From a checkpoint of a small transformer trained on Wikipedia.
Size: 9 layers, width 448, 7 heads of 64, MLP 1792 GELU, vocabulary 16384, 29.1M parameters.
Architecture: LayerNorm before each block, no position embeddings, biases, ALiBi.
Training: a variant of Adam for these matrices, 289M tokens, 9741 steps.
Each number is 128 + 24 x the weight over its row's rms, rounded and kept within 0 to 255. Layers, rows and columns count from 0. Numbers have three digits each. The size before them is the row's rms in percent of the matrix's.

# up: layer 6 MLP up, 1792x448, rms 0.0449, rows 955-1014, columns 224-335
# down: layer 6 MLP down (transposed), 1792x448, rms 0.044, rows 955-1014, columns 224-335
up955 088:135124124154170161118110105112092105105133136105118159160131118095082121145130090101099134146165111115157175132126155125166121108122112161156177109147151166113147106142167143150106132123085146159112170141152117105126155090109132117143198145145126141090149134128098126122126122140161147119138129108137099081141113148091128112133118116108
down955 087:110120124145095123135162137107133139143147121130195090120156140168125115147139101134122121083137196130089111115154129153112124079110143128144115117106123130163139130133111157101103136152167138126131133133131145127094096176125122170167118107092136107144117140161104119155116129129115125147144169173149126118145159141134131140126203129133
up956 094:122118113128100125088119133104184117112129175122123137134123141091083104172130117136152130125150123137152141123152151115136100128105143148092087104108082116131128169136083106129121149134128135138117147153127084099118121119144159147118104157105138136129141129141144131126103178147121120086158157105123111134148122138077166151134125135128
down956 087:144107108109127135130137158157082125101091145166117087140151128103123126108150095129102139124113166126122122142126093094142120122096090126149146111129153115113163107184175151130135136117121111121173134119095149125146145133095129073205127084156171112115136081131120123090110146125189118119111138124138106100108145167134111115115129089075
up957 104:139140130123152143125128113110137147099087148139121177156113176101142152147172148111133103136097097123106173130125110087107080121131140184142153096152154119132123091134155106140139168165166097116152135118115103121161118128110143145133139113131146170091168093115144098135123162114130129081112123137084156125135129147106118117115129122121
down957 092:159114116117135179102129126142153112118134147096131098122149145113123107148125148108153087166126153135159091170127122133135145099133119124164104119126128119111140114163154158149207122068140128144122114144152103134094137135153135141186109131128154109131086126159096132146107142150102148128161124162121169129110112150143168117163117142140
up958 098:100129156121167147096111114098117119144155112133104139122126119102177166132128126092155136115136110132078164103140120085120166126130076150145135144129121138078070114128134132083115133121111102123150100127148057091138104119153115111091112148133115172161208146096163089137177132118139113126153133107121130158152069136120115159150103122083
down958 102:133119147127125125109203120131115128097131121147122150170174132143114143081122147139112110127124143171167129167109157165132141156088110122120118118091119111104175130095166127123110062197136145171157141135150133137139119127100150126136122183120123151112082122136147144136106136128166132114090150107133130063107142140150138183140111145088
up959 085:140156115127101124131115120114116127127100144106163114103122159119095145154130175093146116142144107149122139144122141116127116145165113156127131153114086165127152132116124115116170128180152131141106178131107134108110121126191160091133164142158140102151117085163132109108130097218118142125171108120156136180101123113112143148121150106105
down959 089:092107109149150139114109134107159125124128134155117127145151097138165186134139116157125148114121135096120153130161112121151139120146110108118125078127160123108112172118149139127072135090134160131151105140163127139138146177069121175119123131104147166108118143115097145112138110090117096120124133146150100115146139124148121104112118114131
up960 099:142108114131123118134102126135109169129120075160113095130158162146126126136111129135131150104132144133124098134134120136174120142103099136101128131144181082137130185121139166098101185129102166093143114128137110117197103105049117121150179154126127130114110107156117112125112126108167091138087082118100147083161127126187135108092170138154
down960 097:131084147121167101130154103095187106131115116110149128132121102096152116151115114123111124124158125137136125112100138133105161120194148105134093135076115142126107163098055121102097118161111121114105106145125129160133110150173145127131096080134160130132151135105135127090141108180106141159121099107120100147133106123106139127130145131132
up961 098:122127128125135113098188084104134106135117102143156148119100161139138107147118111147127126144092096134108128112088169137132104159114127126112112079158147107150128125125122110127101095121123118127136110133105154190127136141117114132092120115152095145113109119125116131130146142081125118149120160126118156120126160109121139133122170183138
down961 093:147111146111097128155127167125159113125103123120133169145097182125151146142103126109159119089151157132120111160154155144167173112131108138119077132145161146115131145140122168156136157182099104133100121130132092126178070139145146135163138123184148114098113149112177140117162128142148137152166122101165120113186143166098140164164124117142
up962 096:101122147185126143089145113108127146092161168154155117115129127103162113129172132101134176139111112155137146161118169125086092147104114153087145108106103108128117172115107113146117143123112122119121163109110137129144125113157110139157104124131134187100130108133142117135160092109095135126096128135085149138127146111144130140162127150114
down962 090:116133067149117097107146146103110136126112151148137117127143153163166086114126120135133107118137156163154123133141156094140114084128091127126180124130159138115158113144129131151150075120175155154113144136150098136134125144102119135114130147100118139122151122075077088136177128134149157136159147087133141116128092116068113101121133113128
up963 105:156181120155157135131105140148100113102084118141138145137132163113092130132124159113102089136151107099118114150106124136168100142133142152123143122132113110120123121139123151098078086140131103142158101148102135154149119118103123086124149133095085104137127083141096162152128112117151112136121114119122085126101112110116115173100113138119
down963 107:106114131138114134115147125120136100152168128129138151123166134123125078149168090113102152165155134127158120123185158095167108142118174116130126132150138142112141103129141123097131138099157132181099173147119127129105057171131148142125154137119112115150127121120119129105159084167160139120114142135129092126154150146114120124164096122143
up964 090:128155080090073133121121093141121118164102105102113150171118143109161093158122144089122121136117109121129160135121105093142122118123098088163146166120139135167161125113118128120127125133121135159150142165121120136151147104119155127164136137133130142126169126115106128101101066136129143124126131153136118130125126117108108090108164119113
down964 087:161124135183110150095120143117146173090146129171145131095166111128123106133130159170152130106167116134138110155119147090072142164063131147137144127125125170142145143140142113148152125122120129125057146114090142124080130155139116150111131139120153126105113128104105167101107104090114135122144140121154150116124107123104128145164102140123
up965 091:134166118110105165138123107099106176101139130156103102125137062123122139147107127120153131147137102130120135087128108121128124110131150126118130089130180139127119119087148129164118133122132120103114144107134104131135158117101138108126150145131099140145131098155127122106145108167146142130124123121113074121126080141116074188081139118081
down965 088:145084157094123125153160137117130102129132133152152150107138159162112136083137100125114125112139155127133110092108147110151080151162205145093142112104150118115107145107112088092135097112177145104132117150162122135120132146135146158145092129134136118104101161100107154126184106127149107165139118180146125134079191115164143133142130099139
up966 101:165137116161136115116151131106138134128159137168140200106095118093117169109155127162135140117085137109114140074137161173135099154144131126161101131127075129089062104126123134137099128139147123159110121159143110118097151076133113119082120142137068148101099142091099132146167131091177155159132133136136127138151111074111110098140127127115
down966 102:098099114128142129144091134127163130098102143112136172120113143144106105123087141109126109148141126125146135117164113173123118146126103136097141082120121113106106108129143129113151149137128132140129162089098146153107088147158155157121162113111179131075128088129143122098150092114149177102132097115131090180157090143118103136130168118132
up967 093:181101154110133128116106100144115138140124139133128133151111099101109131146120130108110132165144124102119117137163141113136166147113129098147125172095170138134134143124147157150083143140161119143148139153114064117102129160151120146135137101154108143133109160126097097144159113126134137130124091133172087142109116116093117101127083118158
down967 097:146161131146130159164104177132122117109128127145144071138171122152153140087099177128125137141153131131117117147159134109101196105130120149132143114143174096138115071113104147125123119132139085065132152117138140099098115130143153123106091142128121104124143129114131155119107108110146141157113150130122146115114172158146139143127148143139
up968 100:088116137120130130118139134083120133138150153119146120112152130109132101108107109132090173140102127134127127087147131111137142128145121162119114082138121154093105109141137135075090155118145101113155109152134126107127139138097079074133137158139127170149188154123099138146186123098117099134092145144124122148104122112123147168139133126138
down968 101:124125121130119162133134178137119174144148148131121148109132166114159168132098148135123111093143146131140134140142124145113132096136132129127104115102107131126103117163149096119159098168132128137099134144122108156132165107105145125123139110155100137143106098165104097127106115111117078135071102133137133105131130143154121140151167122119
up969 102:134113118111124158151152111107110128118121128168182156123091166093109105139146157145160155106167129131114126090133121134127149132158126147143110161134133129134148103125172118128113117079099104103169096140132135124130125108167138091115176104115080130159117074131159111090146102138164199113157119139118120137110128128103134126116118145089
down969 095:174087142128075131166150127109147109163109127125147162097116101134156133131152122113120072182140140152147110145127166140118110106073103114118147097152080104133111151129127122172090145119110129174141149142121132125134162120128099129139093131117117118136096114130111151112138125114073138127139104138143119138135145108159098113125140136085
up970 100:145155117120178111118140136126133118140163192131094127130119124110114149127106159142151114141135132123123119137110141133146114111099125111119130177139102105125102131103105123114131156095175090117146108175140126138117121153136105172134166093115140105108135157131114144124129135106126134148134154148067087115123153110137132138134067121115
down970 095:174116154148146094149146135140118101117157112095113102097124108145127135157136126168134112155138168102132140106145135120113082123115123108122128163100114144165165078139100152180077132175141129133129127134103130164136132113105066130137123120143095107124104142097179160136116160130154122133134104126162118160146172145129142121164194157124
up971 089:139124121115171191150108123131109105092124139101114163134146145113109152163171143099099108118166102120079112154198134130108116132154128145133128158163148107137101098083108147118121157144176102112161133103162149098143119148192147165129116126124076119087122126158170097119116110229176118094176121150059125129110170147103133172139077116079
down971 089:139132154105110133123138160146135145151114131130122107147118067148173098108106092140109104149116099130181136102103141115063127150171129099107128129095139173138079131166137089179113146132104132159082113118143106185099127149068112142141105148065144130134122121112119110182122145065073155157133131131139117121177128155146141127125145117116
up972 103:142155167144127122068179146087165148104101129127158116140116165105138133166130078111155161106133110109151135146149170148104139163128136122149089112109094096060123181143092105122131108102122139158126139120115111110152137140131122129077077125110113140127172116138156146132172170096144132148135127138177117137104165140121158116151102136128
down972 100:102141119107095130140107140148113139145144129118130129164116134107154117138136096114142115121133065161151132138152118112137118132147144155133109143142130158115135142097142152169164086123133116140098164161126123135126115175134168136137133156095103136140125144107148130131149116167138107122125127131106142114176091076133136121165128085124
up973 104:158165140110108125102149081143167133172141174127104123129135134118102111199134089161122105113158122082089150129108143097162149148134159162125115157175073139119130114125156126134159169121129127125140094135094106147145153125158126169155110123097144159101176096163110143107159118098104187130154131158112127142120142142133088103182098167114
down973 109:100134153106167125185162165124136152119109112119096144135106140156146142120154144083127089154144115132123119164167142193140129125107100139126133133117120128118097124109110099124134171108107150109108111152135125141116170118127091133134092131149104093135138094141156096133125162113117097122130115170133154119129134178135145182120161117111
up974 088:129118101069155142109145113107162110148129148114109120112128143133136135143127156112157111133128116124128145117094136120160114124140129120151141144154124131167089134128153122100122153115122177091130128146127086146146155127054146134159129111088111148121132091122135102119128098121169160100121151120119098119115139168169101090137127102120
down974 086:163108170140132134163172177133116128081139119151118112122106117152075105156134118147152120103153122146125144196163151156105168097113148117098165169118105113112118122137119130138130098143127100123099127161129157098091127089166125124109139146175117110121136160158139136172136152143098124108131133106129105100133126184117114155135140136115
up975 106:160181149104132142119137106126129113118125132176110085110120140135167130113155109124083137175122130133082151134145106121076130151139109113153154109101112122144104128134108170081110157156119125091178096095158114150107116136100117144142143136128119104104122109123133100126167148105113142114126083147072161124092155099134140148105154131093
down975 107:169081117085129103130149149114148087124122123108096130105198152161109119102115185158149072139107092115138156143165099110122099126105132089093106096120143095161140102145155124137126118122056135111102179148134100157098117161138114135120128162100111146138140110130119131153105092128144116150128121148166118123150115159151125175154124130084
up976 105:105094132119135132111112112144117128136120140131151139135098106085103138137163147156113130147145122108111157110073153152175157131122139172106115111137179150113157101101138139150133126099140105133131115134152109115157077135151134179094144138073135115139121094097139190106148125092139188140113143119123113120121119122079145148108107112161
down976 106:084130139156134148132133120176156132143178135125159148137115150134155141091163126115089120136133155113146151129144141156125141130126119131104129127091108153121129168106076135142118131155125146152166140120110154112125124091114124148150136120137108122107087092135192104167143111123095134138135129109129111149132106112161105136137121124171
up977 079:118137084096111139137159124089149121166124139182106148111158117095147111139124131109151112126124103126153145074167066115099117126145157112137146104129140158129090123103166142171113168144150122137115118143148162137134127159075140172083184168079148176129121106139127132091171100163102149117147124141124124132131113132133110096085112120120
down977 081:106123152173206086130129120135134126143151117126155127150149134132145130111120140126119157139109123137139138119065176134108131125110124144124128152110114076138130135114112101110156132094137104084115145076085118110103096141167138117131097099139099114152109131142126141142097122126115134114120165128117110077121120086114174199136121167136
up978 105:179129152126119159102125130105182113131160110138133161155106124141141113132178165084126142113165106114097125161164140103107137165122117144145133148119132135137084157122153133177115148143103109113116149126128110106158125145112095154103095145093129162123147151101157127092159129118069143123165144140114137123112120173116134121157123099140
down978 099:063177080126165149135160147152151152120095125120130116114123085118090097171101128145096099075130119112125104126157098121193174109121126106149148149162080102120136118131157097126149145108113143132130134121092132125121142127097101132138080086158173121136141141154137135118170128128113135136149095179104147120123126193132101157149156158156
up979 098:150169109121150160105142126135113151148136113108153109133145137127145110124112142159119166195134113143099124101147129125108090134158117159132130153140095148120158124104088109171105175136156129142109137149072102102135088121118129125161143091143136156147140120092149101117116065124114164154157111131160116134102094146095128147176113102113
down979 097:133081154127122134166128117140094169158164139101135131116166160092128140116084128118143122113155132126120164117109110143168147141149136091132134104149154132081110129136129164123129109126123149115185113097164108133106162144124096159159112137077109131133144124195144095096114159098147130073095139148123134144100130162123117118120128129124
up980 101:137135150118120138147080109121162139156086109137102128102135124132099163119160133123080121071102124137079172123124150112162126144161117140094121210099113125137117119110104132152132138124082108148141068118130117109128148066149142127094100135138138108117132079102113151131129090124122143127131085144127128144124116107134119144104111090134
down980 103:120103103126084082115071101089168115098110144157114118111164185130117075131168105114147146150145167155110158120104114113128152131128083173134166150111144109099127124132128094159124098126132114145113136118148124106150128131148118142183127140136180157125098135116075141109133114152163144101139110111134170116109185124118139128144143139163
up981 090:094119108101129124073148121130116155121130160182082146125099105097187104164142130151145143108139146104096117117083147127096121168184150073120123098123114162135140151115140116146107168109136155095098121149118091082092130122091111169137167153099104140105137123127114142126151139127133124099120131182106125149155146123154114114137162159114
down981 080:117153151135196104133117178130122089135156157105153163097142126171136074129115141145089134136143178140149136149087081138132148115127099126126118179150134142128106036126113095163161122134132110113096131082130154159090118164129157115127137104136124097135152111140175110112103150178118100145140104129108132098140148127075174141165125124123
up982 095:160105075136113131107098118117123124121135149165110113111155151105115087152163174127131103117181116142106106153168146120112137185127127146101090114107153159094157115157133156139142124120125167120168126103165108102135096124128160131130153164112141124141114124171164095094186127145151139151140153158125131145103132129129117167134125106158
down982 099:129135125169129155133135123132128151128113153115137148194118142134130147150137092126109158105123120099144066125103141102119156108139103150119098118145100105151096137085132107137111173135142121139109122127129169178152184114108138114114118101149105179173139150081110121148126124086143156125157117121114132138117130124160127088149120173111
up983 093:096147108141191100141137110107091115110140102149119121138091107143135151135065129148078129106143161139124117139124156142161164146132139118086128064168175154117148149138112141055103115116104144122160136125148128154115099122129107165098169096142090095096138117104134088132123147112123152105133096149115121172156090142138103141115141117143
down983 095:130118142159116099130124148129134078147120130094119105104124101098133138116129105137152097068127149130087103113140140147149137132144121135151077119090137096109099129150139121119149153129086145108118113150131161128155093103114128148161139184114144184152172180163122115167171133091136093128133110158158140121162153120109120160137135090180
up984 087:117131142144097164121159103107098120146145127126144128063096116123124150124134156157170149121119165124135122150176142146144091135142162164172087127153157133125099177155141145120150169117093152099128118117119129111117140148157138149136130134098113121133144103157131169116152165163142145097157110105135124169133088144136131121140074111070
down984 082:127140092113112122156108146137138150140124106104118115178130117130106115166138122115121117135139117168125160130150121177122135087102113154114135169102113105162179107120062105147170078090170083157108137115172151120093105135137173148132127115109150084094151170167114098148131139115117144103090148179149109147120113156128129117174150125153
up985 096:141142135153168130137151131154154136150082116140114109160117137130127136125088126085074126067161101108114108147135113113149129119118134115155156111151154131125102128140129142103103131078113120149131151126100147121130089116142131116120157125114112162160163126149150137128135103140154104147112135151140121112153100188079089134103071147135
down985 095:127134148091120104185140161160089107127124118123137121117146110115109112106135131117116086103116092169153157162110100139142165110099122057123155108098138154104126155129184112128149141149148145113092155119128125122115169150140153121120146104130104100133177086095122114084125192152176116131099124112175130157155148178131127115116148112108
up986 107:168139103138128117151121110128119127057142132136089180110110141134154109129118154190126142081152153116078138146122103114120146136145126116081127102145134137123114122134164131114133144120126096198106117135168160161109145113134140151124099125142131106122105124107061147103120168122182190125185122121123121149116092151140147132130113111096
down986 101:102077122114117100118107146149115146158102146142115083105087117091157107127104145117126132129132148118154118092121123141143120109137116117129130147185115168123139161127140172115132131146136123113097158147072097132127099149140117096113122135130120111126113123118166132070134093124132133124142100181100111106119132168080108135114137121145
up987 093:155181156101127147131144121128115139148138110095093096135144100087157162132134117069093160138117107103124212075167140112136123099152136153117113119173137116141156127134149163153129129138158136162139106082108105112101132095143120139172122137132128160122176140073175092117161126107116174102115094142143127124129145157118168128134115121127
down987 084:105106154113124108131133148136101108106141129172109132119139161147115072128115095162142104105155090152133109157116113151102094097082134127066123178085110147126175105162150100130151093114088142093130131186135145087125149113147153134133109097131131108117103115119135156146136145152143128172125150146150144140130129140143106087092124112157
up988 107:144156153150131132137151114144114183131112118130111096145105140068148099125139121141111100117133094101134126136045147153140131149130135117141134121153163146175156167109102117114091112114100107112142148148117114133097126116129146116126117123073125128134147122151127147126127113151142140115098147123183148164145107117142103141129096116176
down988 103:145109118135101102067136121138083131132142082134127112135137158102119108125109093104108070107147038156102111142109160145140152116127150135164141117164119178125125123094137136133141108165112129116087135163139165143090138121124129128113145172124127152102161107118085086146144118155152117138139151138119178136145106136090130092138097138116
up989 101:140139050091139096128130114123164140156119173149127135117106126148113122094182127122149136137078088114121138140138125123149129161163079161147097168167192119117113129129146157109106129104116098117119102159152086137143083156138147125188149146099069114122156103106125165135171142117134109148114136152130104097115083127105149165139068115158
down989 106:102089141089113094144122183150097135072112136091163142165134126096136135130169113106118140130137121120125128106152160130167117126126099139131146108127087101120143099135127134160143175137148137160145132128108149097133074095124114135148113154113142119118130138139139157130123174097160094197167114140169120098100120075177108117124147108133
up990 097:182117112098109105078136134098148128121133151133101155116121179101156155135115104141088119134126085118113126138160163125160102213116129119097075145170090112072133152140131112146115120103160113124111121107145134125104129083136091131194119146058131140123146100144128157146139171101107118124132137141098131114095147141150149101104137127116
down990 099:125115126103160134138088159148125133110133146120104159098155141098113100121127117115132103132165104155137102142111109114145139141171100117098156134096152158137133083153160133167118105139098074134125151140183107107144124148142154132140095171188149134121132109135137114140140105128126117154141134119150125140106129074170117131160125102107
up991 108:134118081097106127087124132127123144108142127123147152123159144133131130107127130095122136151067129136098155118168122124112140178151105129134121104121092120138126112115123156137121144119157118161143104160119111108170101080115134135103170131159116133157127141093121150128162112129144092141107132091149104124152107105129089131119117095097
down991 116:145133147107083105148119136130114127131108141070122146137123090146118126121149105111105183096181104123107128157165134126119125133116140115091129111117089111075143130126120152135146155129169158082118127117128160126148149103140157101088130150139094159116187145126127133170138111142137151152109133173166105130060116157095111143120122120123
up992 106:154132167121135116132146093113153155135105110092146158126095093115127127119166125156125116115116154125133116106110165135178159137099089093153131158167097119094130141099162100139153114123160102123137128131133116141141059116121098163138112109093135116110137107123127166146104165114145166111133115176151128109100132120115145116133119159128
down992 105:125106091097116079143120110101192117129141097111102135146173105108115144149137153099145098107160108122114128112138123154140075112102102144164117162100158125129130134120123132173116158155140108119170143116126146067167161114095115153159127132114117160134117169128139103132151084118140132105122171074136120097125165108119153147145128122163
up993 092:117127112123120131104142129144161159089147126180155165117117160138159137165156129150148128105104121153113118151148123116123148126174116077128134131096161107144113120111171182142137148144154172124142105161138146108135127147144081161132131156124159137078130112122114119100160141130141120125162119140123115146092107115146153092121144132126
down993 094:144184147126150123175138150140098125168162095125146083129106124161117156115135104127109115122182144109148130093127102145118153108121143084190131096145122138126155140157145141096142096126139128089128127076107116143090144137185148097092130095131100136156146146098145148152112123095097156160130134148106107111155132131149089184106139129133
up994 103:139157105151114104135108133104152122104154127168117135092127071128167155129106095115138115123131127106142143137125143143130121127128130119150112064090105176101110205149095126132059096154140120158106147139094134161122119118085130142091115141103100135097109151117162125156142109127078117109125088162141114177049122102131121152154149141102
down994 103:118187118095103142108161139155116091122097107123092127110189157080109110122115159141164147137110096101177148147135128114145150127133115141144108151161074122116121103158148162162143123125104118146096127103128137096152110106136143144097115113145120137139134125124138130142115139120168123128094126128135149100144121175148105102139086155115
up995 090:144136110103139143136135118105146125103105152142106090125183123127147103139143181120113108145160143110172136138148116122137143115121140126148147151122093144155117184101092124135121116176157155203115123137151101088148106102119146105104113136103148133136115122101126114105107137091098123106107068132148112144139128146107111158123064123154
down995 092:133105155148122119185112166143116133142124148115114093125112192164136168103112120100137146125148126137166128134130076161124122086141117120176105156100119129156133117146084130107128102104160111088135107144155138179109113168188127146141133083108107092128128129183120156100099122118098136129110131153125137114153135180148129126128144174127
up996 082:168140122158153120100101106134121115152101172107083123130138107112136159153129132110139133149141130086113119152119118101156165163086162149115138139122096145138109149148125140124138153162133103147142135166080119148108109133101138059161100122146137148126144132095120110139141129126156179142172143127119124140149109137097102128144109104095
down996 080:097112132084131125119137139109135133170132150127139137168155146175124138159124163131120106120116150144145087099108166122166106113104133109160080126163123121157159104139119117158148098072164156072125137084135131135125138144130141204153140141121123116118092127132144146149137116106138142128128169158122149112157163146134129091118156131125
up997 097:119141124139132128143157070115158109141186087124125169131110129144058109125124115136115178146115179097128138136148150083171159133155107130143192148205127084136148143151118135100112140142120133171134102157121133117128141122114107137085205111106122142084156134109110102101109120106125109135111130116127160113121157133155105094149123133138
down997 090:116138153131163095086137148159128133140099123085140125111091113119140119116115152118150130129165145160096110123110116148129145089123130163124108124084135127144129092143122146139150115149126119105146159127142100162075131162108152156154153140098112150181169121124090123112145176111129145137121150132175083121126134123125135135096146137173
up998 086:132135116116151146147147101137127145078105139105122152101103176096104163131123120135152129164108125125116144121105157111131175141160154140104156174155135111141121133139144125154162155132117150147157119128070132129165142165105087104123126162117144165118154109152076089116152131146137145056139123144085101121113103110127117104142143128110
down998 081:147112110126135124110153117122117107129173104107104119168131133155124120162126158157119127087132103156139141139106121103075109146108090115165143129111130145072139166117110121149101097194140119100096169117148121138124148116160163139150108133150105113095078097085132156105143114104135151152137097144162157107146103157115130148124126143125
up999 083:132155091138125110110131132099112131112130164165109126089139126124135174120139101157153131128100133124152132111176104117148129129137151154140124110148109110110152114092141138148125093130124103144151081121135134125116098168045120100091135099106086119137169117124108111107169100115132130152116113102132143160124130139128103123111105104118
down999 087:103103132134182106148117149162117161123127113110148142159085127155152084156139140104124145126084137123134134124140109140079082131138142145121123137079161119121147109087120129100138141143108146138116099103109146133118144102193158178112102125107110134110115125122140130137119114150137123120111161118153112099146142122138146166115167184115
up1000 105:138099162170088144105103107132109118141119135104109142137096149097088092113181120138144143098157097144131123104111151123138088144107130149085140140132153139105133105111143108142133130127129118119118093118125128131183154110128100101158108101120146095118102098101099188063144090091111150136136132142137140095149120103114145141126096126144
down1000 103:081163145077096133121147172093128137126119134099163126109149117116176119157068115115117139084142140153127127087134137147154103089109116082112141099157166126113096123156159112167105114178127140122095110156105111160143153119152146116175144101122126135124161144110107122128139164123143121119143098078130145122149135087137110151157147124148
up1001 105:165104134076123131119139104123137131159180132130137131135112150124110123136142153119133165099137085113112123167102195142099166131148114102109070157125097144122139131096146111097060099112171089141128088153122110130115129107138095160144108115059101119130130139092153132142144123082098124149117144162152095108139144129153108124067122140129
down1001 103:129136129117088100110078161170149088120134104102109153126135105141164150131142159157162101108162138161132115132135130124175126084080103173159119143109107100116159142156126128158165122148152111098170134113086135147124128121143125139124128145116140141159104112113105082115120138114142114159128097109146150153115132083137112114145124139131
up1002 094:107139142138119099140136113088072116135134076109156160145096112118125103127124168167080114143112118119074156087137133129090140084145110143089129122143140146120132143159162117168112103159124134160068120104141132136145138101127127158074147115137145162113143108151118125118087143126080148105167115128115150136102136180157128124139114118139
down1002 098:152149120116109080106128162150148109161123137108148124140157146107135110115119145167148103163162189141124105177144155125148111091125120123133115096141154118109156129160075136128143105098115119109146144142105149104114138107161107128149130143140161110129116137087125166114073111138147098172135196075128095135113127114160144104143109098132
up1003 106:100118149125118116154134140130094139155116149203104135142145112119080116141136112067119114095116104121108149087127106136125110111142119107098115128102113157139081147106127139102113098139135129108118132108117120082105149151106142153160080115154122138100168094127183194084178159129094109091169129074157111102134127165145126171163149123125
down1003 102:138122179097106155121175156165108115183107183126116172107125120091130119117141081125153114132130111095119138119115140094139128086158162137117108127106089140171134086106127122128123173168131122124115138151125137109116162120120131150133163148107126181123133109109127145115161115161105156104136156125152142137137115173124124124082115122126
up1004 107:148131124079160122115168141123108119085118117114134079143115112151121116108120168149142181128152133120125141104085117120106109111137132135130175089153139155151159116102091177163082129129117076117138132100145118144141133119124163116133130154136124110103111082117145121091103127119134114118149132133141117146121125174134146140117157163131
down1004 106:115118093108140100114136139127143119161120135121124134105117150117147122114108083106137136141180085191141139171108123116138069117154121111150108179169153143118106127157133098112097139137146121107173128130091118119115094141088105137119157187140149109140122167192175106086136148102138137168115112175111110099125131161116135090139130093130
up1005 102:123118116112105120125122130135163137143129115168145108115133068127153191110154110106093101141105143138099150109137119121096114134154114172175087106113140145153122122128198126105112144128132095097144123118140133115126081145116139107136149181122095133109163147126158099155172112131122132132157174117102124168080155142129151162141136126157
down1005 098:116104133080126144134078122152102108150152114122167097142079119160143159124119102120121137100111075151152112082098164100137109129087104152123129186101117160106127113131108138152113142177074074109117160137153177112141128104105113145124097127138100122135131146119149117118132126131170120164113137154174130123152097125097094119175092163119
up1006 106:116127139128130122065158165104137129124166133127158125113128132141149149126129154149128147130109142134131135123133154104105132128149063117116138130111129114115154111136105112132127137107124121085127112098153169126148129083143125141091086099121113192110115104151132105115151095119104149157139136118120133115115181140122186153131115162140
down1006 106:135118139124119119074090123152142108114095172132152130144081094144124051136145061113100146139147171137101143148119107107135127128173145118172105166119158131178121096152152116134152109110098160130136145120123121107111120114153138084105126107096155080128140133096129150141117140145166124135160093141103085161152127096162130112092156159141
up1007 102:178131110112110167128103127122136119136154118100116149096122155098143131179150137143130130113134108134125123089087130179126133146147128126138096140167124134150112153144129166095152094107144133117151135137123142116079141116123042124138152125107129119112147133087103139120125106137111120124137142134103133092135131109084137164161109154071
down1007 096:146172109141127198117121068120119145167095117130120103137116089160113153108096107183153111101130105084138140161137094086144154157145155130136119109165122082111109109134104163165157135137145159107108151134155141116089117121159134112105129118127139145146131122118132142133107147118101134146139255144120119165174131046112099111124146091102
up1008 094:165120099180154135118134082101129131100136109128144067130103114125098114138149149164115141106213147155157137185160120128160130137112137181057129122144140147128149143147150112116128108136119106104138118135144122130127170124106099109116111141160144100119134102116129144136143137109064144150142108136112149181084085104156141134124111135123
down1008 095:117103075133101112152178157089111135090153137119150115161108121103110115147123144111112112160111101165109133156117122152114137139142134115146115119141110084092130121084125126161148109136103150108094131127139150115116155137123141157113123141112126109127081138133114178125106148119133095149131130114076089099132118060119100119148094158134
up1009 084:111122107097098136147150108141129149153134147097160136125062132114113117116139100150116148145153114092083111125106113100109138126203143086130135130128138190141115154136112109106115134065123142121168138166088124111101173119097124110126143159113106136133114165160153154115138140136099126121161108139127113114159146141136116103147135150126
down1009 085:115129113128168142141123169141128102111148141148114144167156103160096142159157156156129134126154153114140139097164141148100104119108131131112135134118136087112141105095124114134130099145117121128138154130085143202163141141123156184126130105136118099112119127078118145160102100088144129138153139104145111133118131132153138139101120124105
up1010 090:118108130115127153084164158084141182128098167128141139148094182126131186125145130127156113098136150130112116141128114158077068143083160127151102135131130106093130151109148154135132134139126130097142147136091097134112123106169095128143145142091130140117130153149173135154120147142143137114112139144097126161139130108155103145104144143140
down1010 089:104151130147134148122129152155140116163142103121132102092197107145114087122112147125135143164127132131153154129122122125123181122089114119128121145135144114131121125166106120118153137129125146134119150148133146114160142129147102142155119112126165119125116129103103136155114098111126156154088154109140116079130085174077165099121147124139
up1011 095:087128129102115150140129133123134122152141140107122105068134126151119100128143169120138117115159156112093127121117095094111141143135061179107101115108125130076125137128101110098159108100120129141126107116152126085120096113139143089119107094135123094148139128110135157132162136117112124156102132135156121140154130135147160169110112155102
down1011 098:113128121135156104144151124175155126118139136130142119123155146096128114142091109162146159163098078106157113154105139143115107148123171108160199171139104122183141118133116123134102109077111139103157155138082124131147185133138164148099084141113152150098107077172134136124106154090071136147163127069091155116120120078146135127141136132136
up1012 087:164108115120162145126121096100154132108163146088136151145103165099135136120124098123125141131169144136125139131170146135134131097106142130088106122153157115093101145151194095132109133122110115136182123105093150141125132144113150114078125121127151148129137140142086139124160128131095158087150141120122116126129167127157121116178130113113
down1012 084:092162173090088111115153106136103123124134112137128116144129159116117099134137171082100102109176171112112095114128131138128139135151102073121126128098167135146128097091125165139166161110158175151147096165139135194156134126111146105132131133118095097129135128109115105142118149097113095162108125129120124131097136138107134144078108159112
up1013 100:109136102136111149154103140160076129129122138169133104128114121117135100157118179145155134116150147132147110082107124131097105131143122110143108143118089144148119112081130170090116138136188161105120160101127124146140150137150138153133157153150098122132144073136129126146123058157135112113126141077119058140137103127115077143073093146129
down1013 092:141106142142152128125105089071140128156104105120145151132149097150124142146133107111111139099121110167075090121165168074141104137110141116098134137141133143120130151130107112120116113120117081136118087124147120119139130089145124124126105101134127100105149150117103173105155132103161124140135125184093179105114144096116148156106138123151
up1014 091:144130124090134164136115105088148109152138153097107115134114115094132168170130145078112199057093104113128103158129088110169090139104113115081114100102135141080107125128111123128110145152136111147140090142106141153126124161128111150137152117122149150117152124073122147092154096105116124145114118106108122118155111105145165151123134112137
down1014 096:104138125162100123143124176175129130144121132151163117166118145129131118112108114144121080169141171124094144128114097109146173107121161147167132125140096139128121123150115134119123123145141179119129119128135108147172127112132154075126118137143102125148152130186154123146098147152075125081135145094108129172108136141160093104125139107135